Each number is 128 + 24 x the weight over the matrix's rms, rounded and kept within 0 to 255. Layers, rows and columns count from 0. Numbers have three digits each.

# layer 6 attention key, 320x320, rms 0.0867, rows 49-94, columns 160-199
111128151141121118137101104150123089117118124110141108156115152151132136102128083124129112130076084109132192111130170146
125101146129131154137131097093165094164123094179119133130134152118111100058124111173060116135116145109123168116117119157
118112113063143089135142142123156134088159093152128120085122147127105101144141170134082106127193172148146103142143118145
136145138124118135115102128154095091144139081091169098135093107107149123117131182101129104123123160121161143148143163114
149162140161090100136124103095126145137119129078122108144096143089099122150121085146136147127112132109094146135139139151
131118104138100085142136178157152098154108111129146133160109159126109137120124115114115137133105164161166144129099137125
134097072115154097148123160123133124107122095150101142166180231121137146107109168104127141141158151163149147105134165125
138128130068134133146048110130163136075129074142106122130127178133099123143133158106133142115148152099104138127089127125
156143106070138139144141160131093139079148150105113115081109162115133111121090051114157141097180107096144120139116128104
160141128119138101161160172135107109091111125160131145121111114098112127129086107135151131161108106117095125122135101133
168209125134120143124154123129106135120151117117118111113170149133156136136168145127123147106117159097133127125138130092
138163153111146148099107146126120168113130133114110128075124101122146111133124109152131127119118101131116132167140141142
176138151140129123125109172137112156154132162140096111108102111135140138168141145111113147125154121133114109165114097132
109140139118149111132192134106137106118100080086165103137072182154118109105133162178137131136126119079129156116136152127
121124148096126146135149100121118125134139121122138109113109138143166154108120141112128137103099153178111104136147141176
130130122131131131138125130124142134118123135142116130111117125121122140124143114123128145136138131113134121126103149146
119127132121111134126125118110122127108128142140130126124114127127140146143149121120143129137123123114115111120122133136
156148149101142145143154126113137136122136133130119139118130134143136138149121125103117131123134121114171141131120129132
100144124169135127147116138163113134104152150119159146143112135122129150120136170127151130169099153154112151174118132148
121149117080142125081141163138103128149186106196091103118103128141110095126121120128128138105112146123090117113129046115
161148168059109147133127170227151136152201171097086097150041125134166075138119144126154126153129119153113169092153098147
077122102078111203114142151153112123128113132148103126140112136150114113133110141126133098170156135161151161127130102101
181139205106144069110167126168118106118108133130089087130128139115145181157156110132151151089154126120175084110132178119
149114124134122147133137137123121128113123130123123137130111121120154130128113129131112123128137112147149125120125108128
136136134113138141146127126108135160133145124126133132133140135132126140122132116116139126126131120117146142121114129122
134126110107141119121135145139119123148141144137135131144114129132116123116121148143137117130133133137114146132125130128
118138173083177109160145125098126105157236123191129148148130133154143106138158135107146127162147108122162161104130117135
128154110073150096125143153118133147150107156156070140094076137098114183098144092098136148148082141119074208141141130124
142143126094155065131093140111154119127136141144124135140113144175100174117144139143145132081125124132140138122118116150
156124137063147081119110129095118136146058161107109128128124104156147132138109127115123130112121079128138083216086120096
119128130136118075150167172161140132098131159092019068145125136126107152133106091097150111109099155109068162194165090129
145146114136158156175141134083123143148248112142050144107167121105101116099147212137134145146154141131123090193125154165
150112127178136082146142198097136124114140110119220098133122138159120121120154125109107131122184114140112197098140097107
148128203118128131119123132078117134194053124145074163098100140106113064102112157120116109164131192152135093120180129149
115110062135099114163163087061113130109057126144080096127088147126151017146128100131134136178128106117130155073137114112
085116201199125095127117084146134112154091168165149211113154108136120163147122108114106132115123130127172100129131105132
083128080076165156117126164101141142083056096073079111117120084130170133088152042103113118169093148141127078092124131165
155114113078110119101143124068138093138255174069151167175150128146141033134139092121135150160064117127096062188142140204
116136122114113091090131163127122118112111126123118073105077133076098052113156102138132189143163136139191077093138095140
111128144169130062097095160168102128117128123134120070106212145148133208075095064130096116106159112156150104149126124146
126157097116127138130104118232146159094187162136059096120141114141127119120144088117114115100158162129128097090120057125
100109106176123029122144175097123135105112112069139120087142144109164134170135113107128107144087120115080067136146169114
123094140201095117089156159153117141186060086162078105165113122098179136167154126143138127160135111158155185099129122108
155138088227125209126141143073146141116123155153087223150134136177159110116141086138134113117135134138208046134112153171
109119132107125082174174093106127130156071102129142107145203135199122190154170176123149144113122115158105108095136139101
145119139184120169143122202054142118113201136164142112128167135067077120119126098130113156053125173153128040066169185126
# layer 6 attention query, 320x320, rms 0.0842, rows 50-95, columns 160-199
118108170122105123130157127120150133137122094117163132146133130108145106095166122165136103131060086122141148167145132157
106153143115129171130105104105056124095124109103157115128131114160091115162089177109141112149114128108173098126127133148
107103102152142119098115161148174151157110136136118123114136076130108146102125146153188158127145102138140138112178131145
109165106152162148130135116150137140125129107077136114133152129098117120112182102141088101156074150128131123146068144127
135085138142144111143119174144123114105119143099122127111141120137139144140106132109114122141141114118149117151123098110
132134122108126106192178090138177110110134155076116078164135166128039129144098085121101146110154154135148126115113158157
125214150117117145112112123067127192127121141111121115107114136132123131112162156127135118073117147159114130104150110125
102098117120118141090147105143135141143127129107121101165134149116174142092117144178109140130104165125108120167157113137
122109119137129092137160113155142147166123139128136141167099111120108113174136121178162141142140082114109101162100138099
100126129135096138157174110100139154118116117113109156119149133151136147125087118103156123129141116175108143101081127134
143156119130146131121083123116126098116135117131126126130116188135126125116085137143132112165109168117103119127106161157
141153117089118098103134151125133098095118134122138129137165141149115103134081142106103152131122100087124131127126133106
113148129116124058097140186128100168138143122079157138152061106167177115117109137133095170117161142144141131126125144110
113133108134106127124104125138102116136159164130136103136081134071157109068077125158077131120119097159120112141156161154
141116139122121119124134130121137112135132123132135130125141133134149123135149147116140126122135111133133121134120121125
152105131138159105121143112147125144133139120106130128146127131137129122122128123130130131121136145115146130138137117153
140132108164135118075149134152104152134118118111133118149106128143106137116110141105119143126135196104185122153153120164
127183132140131114217132176140129119055071178156127107134133115122140129113136147150107095186166106146146102123139128154
125154097093127111107128149120147153153107122171100149148114131133145137114141088115122107115151130140103125150101189136
122126155094133144124127161200149131176086149112126156129051117126102139117116158101141130164139111146105112142120163149
118132090090123183113130148146149142134138108130104128170143117196109123151125135149130123156099171098162149128137152131
138156146120147110107123143172156080098141123117111137144160158149115098203138096162124139122117185134179158148136106205
135145131129109143121135141118135107151128123141116127117129130134137132124108129119103115121112102126126129124135134131
138104142128124105123144098135117132162132153111107142122141145133102134117133133164112119156146103138109137116119127115
162103152144100093129127094121108126158124102134116110112146132131109134115150134152132111135130132117146132136121138119
114135140081112118134146092084138155174097140174100111087126124149133149124141087126134134111105051127152116119125129094
104160127100102112127128154117142117127143143133098101137086134094123089121145108133095125156177108129105101108135114138
166109136108104075120120131148115133141127181124120134130106084175164100095141152122149141074154140143126118136168122151
193108124076140078122099145117139142150164143106110146136148116160126132179116117145112131117120094149138160080160125108
108114143135086079119162129141133153126144148110038180136125138111126101155106103131138109113147142152066107067167178108
157139115132139168163133126085124123179066126124092117158163149135144134132125160162155126135107150141126170095130140207
148110105164121093134153156114154081095123089135234131139136135166088148151115109140133153123084174124125092161117150178
138087177110144151115122103094096117168165121142106119135077137103119172121121127139127127140135179092130144129119129149
122094071157110116159160106075105115113166098125103161122080102147091191180145113130135112189134153146135106164124155154
120167190176144105132127100118147107134150162174138079170158134129121112157138118157109123138110164098147124139160157149
090137082102107137121119157100095089096166079080102162137130155155080123111152070124138148166149171130140141151120117204
151136107105135111106128155098143129118069118085152106103146105143097166149112089113159169168178148144121152120085141220
085129119115122110099125129132149172134135156118106161103082120065140175126123130140116115130113102110161167116120162090
159155147158123082078089131168119164158128132124131156156192103160131100072130063126136174099099107117139135114110141153
100128095114139132124099106204128140076108162137088148117151131113126130111168115120145133112104156124152114174120168098
100131105162144038117130165108158128104144116079128131153120132127111140163101107132127112122151124131090166127100120124
133119131169126104117136147142101106174156117177099140094116117100108139119106108147140100157136082112148109126143120100
121081105192140209134139149074076143132110160133100059137122116143113125104124106114134142092141114136198177113139114132
081097119107111114142119076113106067145152106126137161117202128178135084153139167124124104104140099107094139140111119070
157114129150136168118124171071155129126077125147126165147143124094159134091121107143103123068126172105111182165098092134
147101146087103121155132109162113149127165106073160144080141117190143160127159102112097120154108132129121120087099117099
# layer 6 attention value, 320x320, rms 0.0985, rows 32-63, columns 160-199
144132105134158118097149066130107131151124129114162177132095071130100118181111152118152107131158127152105113159104089121
155148117126102109129109160174104165077099126144110083181135255155074118135137127146112159120120136090113169090109120088
158104159150116114101092134127107135097137120121137120110115122155109085116132118088151150132142162167123094160145143135
102107147114125147169159101143168127074109117198143094159119193163117113117100125161177121115131122148097164121134152126
084099131109151100174138092152182139132116112147090109152132255120112145119156140138135152133174133076129166079057138102
110112108162097147114142098119153108113112146098140120176109151130133140123160120129122134137114112140122104116112118136
130109115118141131165157115118125170110141119170157135081104098126127088137127134085123136162133109091131115113132091163
139165150111111142092119135135068156099176122097159146094131000156193144159109140123115101116116151235131047190116106187
129146124087111097149121154084097135135086099130136090149115255112100116115134110120121147131132099088128145074127126139
084136122110143134093132130114119109123144093080149170093125045110155144123099116122113089098112158207157089154109114132
147102126142137142128135145117115165149126104108117136108156085118136126127094174093119108102110115154133145152168107137
103160156147139115108148148156118131148128126110136134129125135087122127149119118147180144127113102117138147112092153134
122124087122142104134137129132109120103132119115100128133161124117120135086144101162129108142136159141135133121108135118
144117118136098126169167168129135091172109135117160157092105054134119125119157110105114133154164107155149103124117141153
093086149111096136129165106135131119141148132128141144125142050156175130125070099119135121100125149143157123151133115132
121138104091114100154076139121188109110089147156078058147140255117121144081073139166143170154112109049101175060135145104
133100123139143096140096134106141151117087145154093074151117231107130141110119093125102153156147118061129116092147139118
131145125128139153112120154109164082119126159103143112115120132129145145107136150190169061111149118143095137113141138117
125157126123136076127112100127190125106126142153115076113122255172111141142111140121147177155111125151115157100149119126
115131131128133157110090100128127131126156135091147143082137043127148151132141133083124118116113141161110124165155106145
139121127138104112156096114117115127102077125159101111192140255164120108092141107205178130117098135070112167080167101102
105130158132147155113127070117088105097133118104158139129129000116172109139107111089128119146155109155125103149110108159
118126139136128114143094137109186127129092117120143103116132153138122133118132144094141119147116126096142084146156109101
156121120135128145152108145121133135127105103130120087094103152111116122118066171145123113140128131109124147125118151145
109131118147109116129160124121118146160149092082162162095132013131145086138127127151146093098119131157149109172113144124
108154117132116083133132146105152083111110140138106102138117193112127134109110148105166165116131097125138138116085154124
121133112117086121147113133117139180129153112136150117136153172109114122162081158101148118127141158152138100139104132120
139105118126151122133147132159125112172121125169105120102137230113099135113148063122109126131152093141092138126130136138
112168139114119125158109148132104136125130107122125118147127255132114103108138137114176152150120112086102152092160107122
147161114141139118116136148132140119126138113062144183106144046156169112117144154135133119147099126148154118171143124148
124122111132107131105104126131140093157154167139149118165114075147092118133121121122139082122164139128108128098125163138
140158152150090109141123147113126146134125137092170101105159060150097139133158142152138125105127141120136113155157141124
# layer 6 attention output (transposed), 320x320, rms 0.0783, rows 32-63, columns 160-199
127141123122131117129150133135129135116126113135147138135152128134123138103114112143124121126116103127128142118102148126
111112137150133138118148124126126103155149125143141127101133132135107129126117127128129135115129124130126114123145133096
128120142131119154102136133135148130138113127110105137108138131129134126116126138109126127145139133141126137136122138140
136125120123132150116127127107114143116137131142142118136114120132110140119123127120113132140140120145114119125154136117
100116127134120145117122121116100106126142126138135105123116120126103124128113135127126135131133140129131111114165144114
144142112135127137124124129127123126149133123116109129115125132142134107110131121122130133114126127125132118144144125134
138143119115135121124122116135118122135112135121136110144114131118130122144122138146121122132134129128131130135117149133
159141111127117124083119140132150126123102133110153140171119132135152136106125095120114136115160122116127138147110125157
139132126122117123103129124140143102143143151119110121126133136138123129140141101126150126127127124107120131142135138126
137133125121117132105126131115142143144131134138152150141121124126154117112142132124149124116128120124111138127094121129
118131127111141122120126124147139151151125135141136121145141123130157138118156128140130129123139113136126131107126104136
117126115123122109154129135115123138123121114135134124123109131128154123132146100117115135142126130144131133114111135117
141130135141143134132134125126124129131147120130132128126138127136108115135122117138138132143117140126107133125140121129
138137127123145126113127137130129131103137147121140127141121147126112141142119113128131125117137117091138113132154115125
137137118103124142117145120117138124139138137130119131148137129129138126140146133115118132153127113121122119118133118149
110114129121143155169129130106095095152146126153123094096129089132108121127142132120129119129111134141117118115168128097
113125138121131165148121112145128095113148124122132107108112119095121111144127130115133119118136132153107114138143159142
127135134115122120138129127130114139136112113137130133158128123117122132128127127130129130139142118135146144128136134140
129125130112134150133118136119108117124138121136120116100135126123117118116139127131122127135115122125111132133135127103
125129117111130129128141125135113111123138153147146151153119124132140132116144131125135126122151122134110121119137115117
105121129131140143145135126111097122135125117135141130109121116131109138123119122140143117132121136135113117125147143123
143122133127133125141132127129129124114146132122147144131126136127167141120140104151123127142137141126107142129131106138
122128133118124132127116124123123117121121129151121135132121119127132119157127127110141097121127130129127123121135146120
134126119125139128161118126146118124116124142120115119106148125134123128128141131113131121121116118131117136147137148114
149137129118114112123144128106145133135125129117136145147123120127151120146141127110137134128147116116138126119111117146
114131115129122136126125135133118120130113143124117118120121131134110130126160125118126140116104132124122135121144111112
126136126127116116149124126120138152123112119139121136113125100105113143115144123128123131126144111120120132122115119137
129111126111134138124131121117125124143147119164122092127130129127101136119138127119125138139120134141133119126144131092
110134119125121135144130115104114119133116131120131107091147117118108105145119149145140128127136122140138109139162125128
140149127122126130123150128119128139127105120132129141139140117123139136146133137139123120135140136126133123134119097157
127137138135132126139135122126142126109138117114131128127111134128133126122143128122136132133111131114131123117126121139
119142128132130122125135117127127157131127129124126154124123112130152117137125111145131112131134125135136127112126123115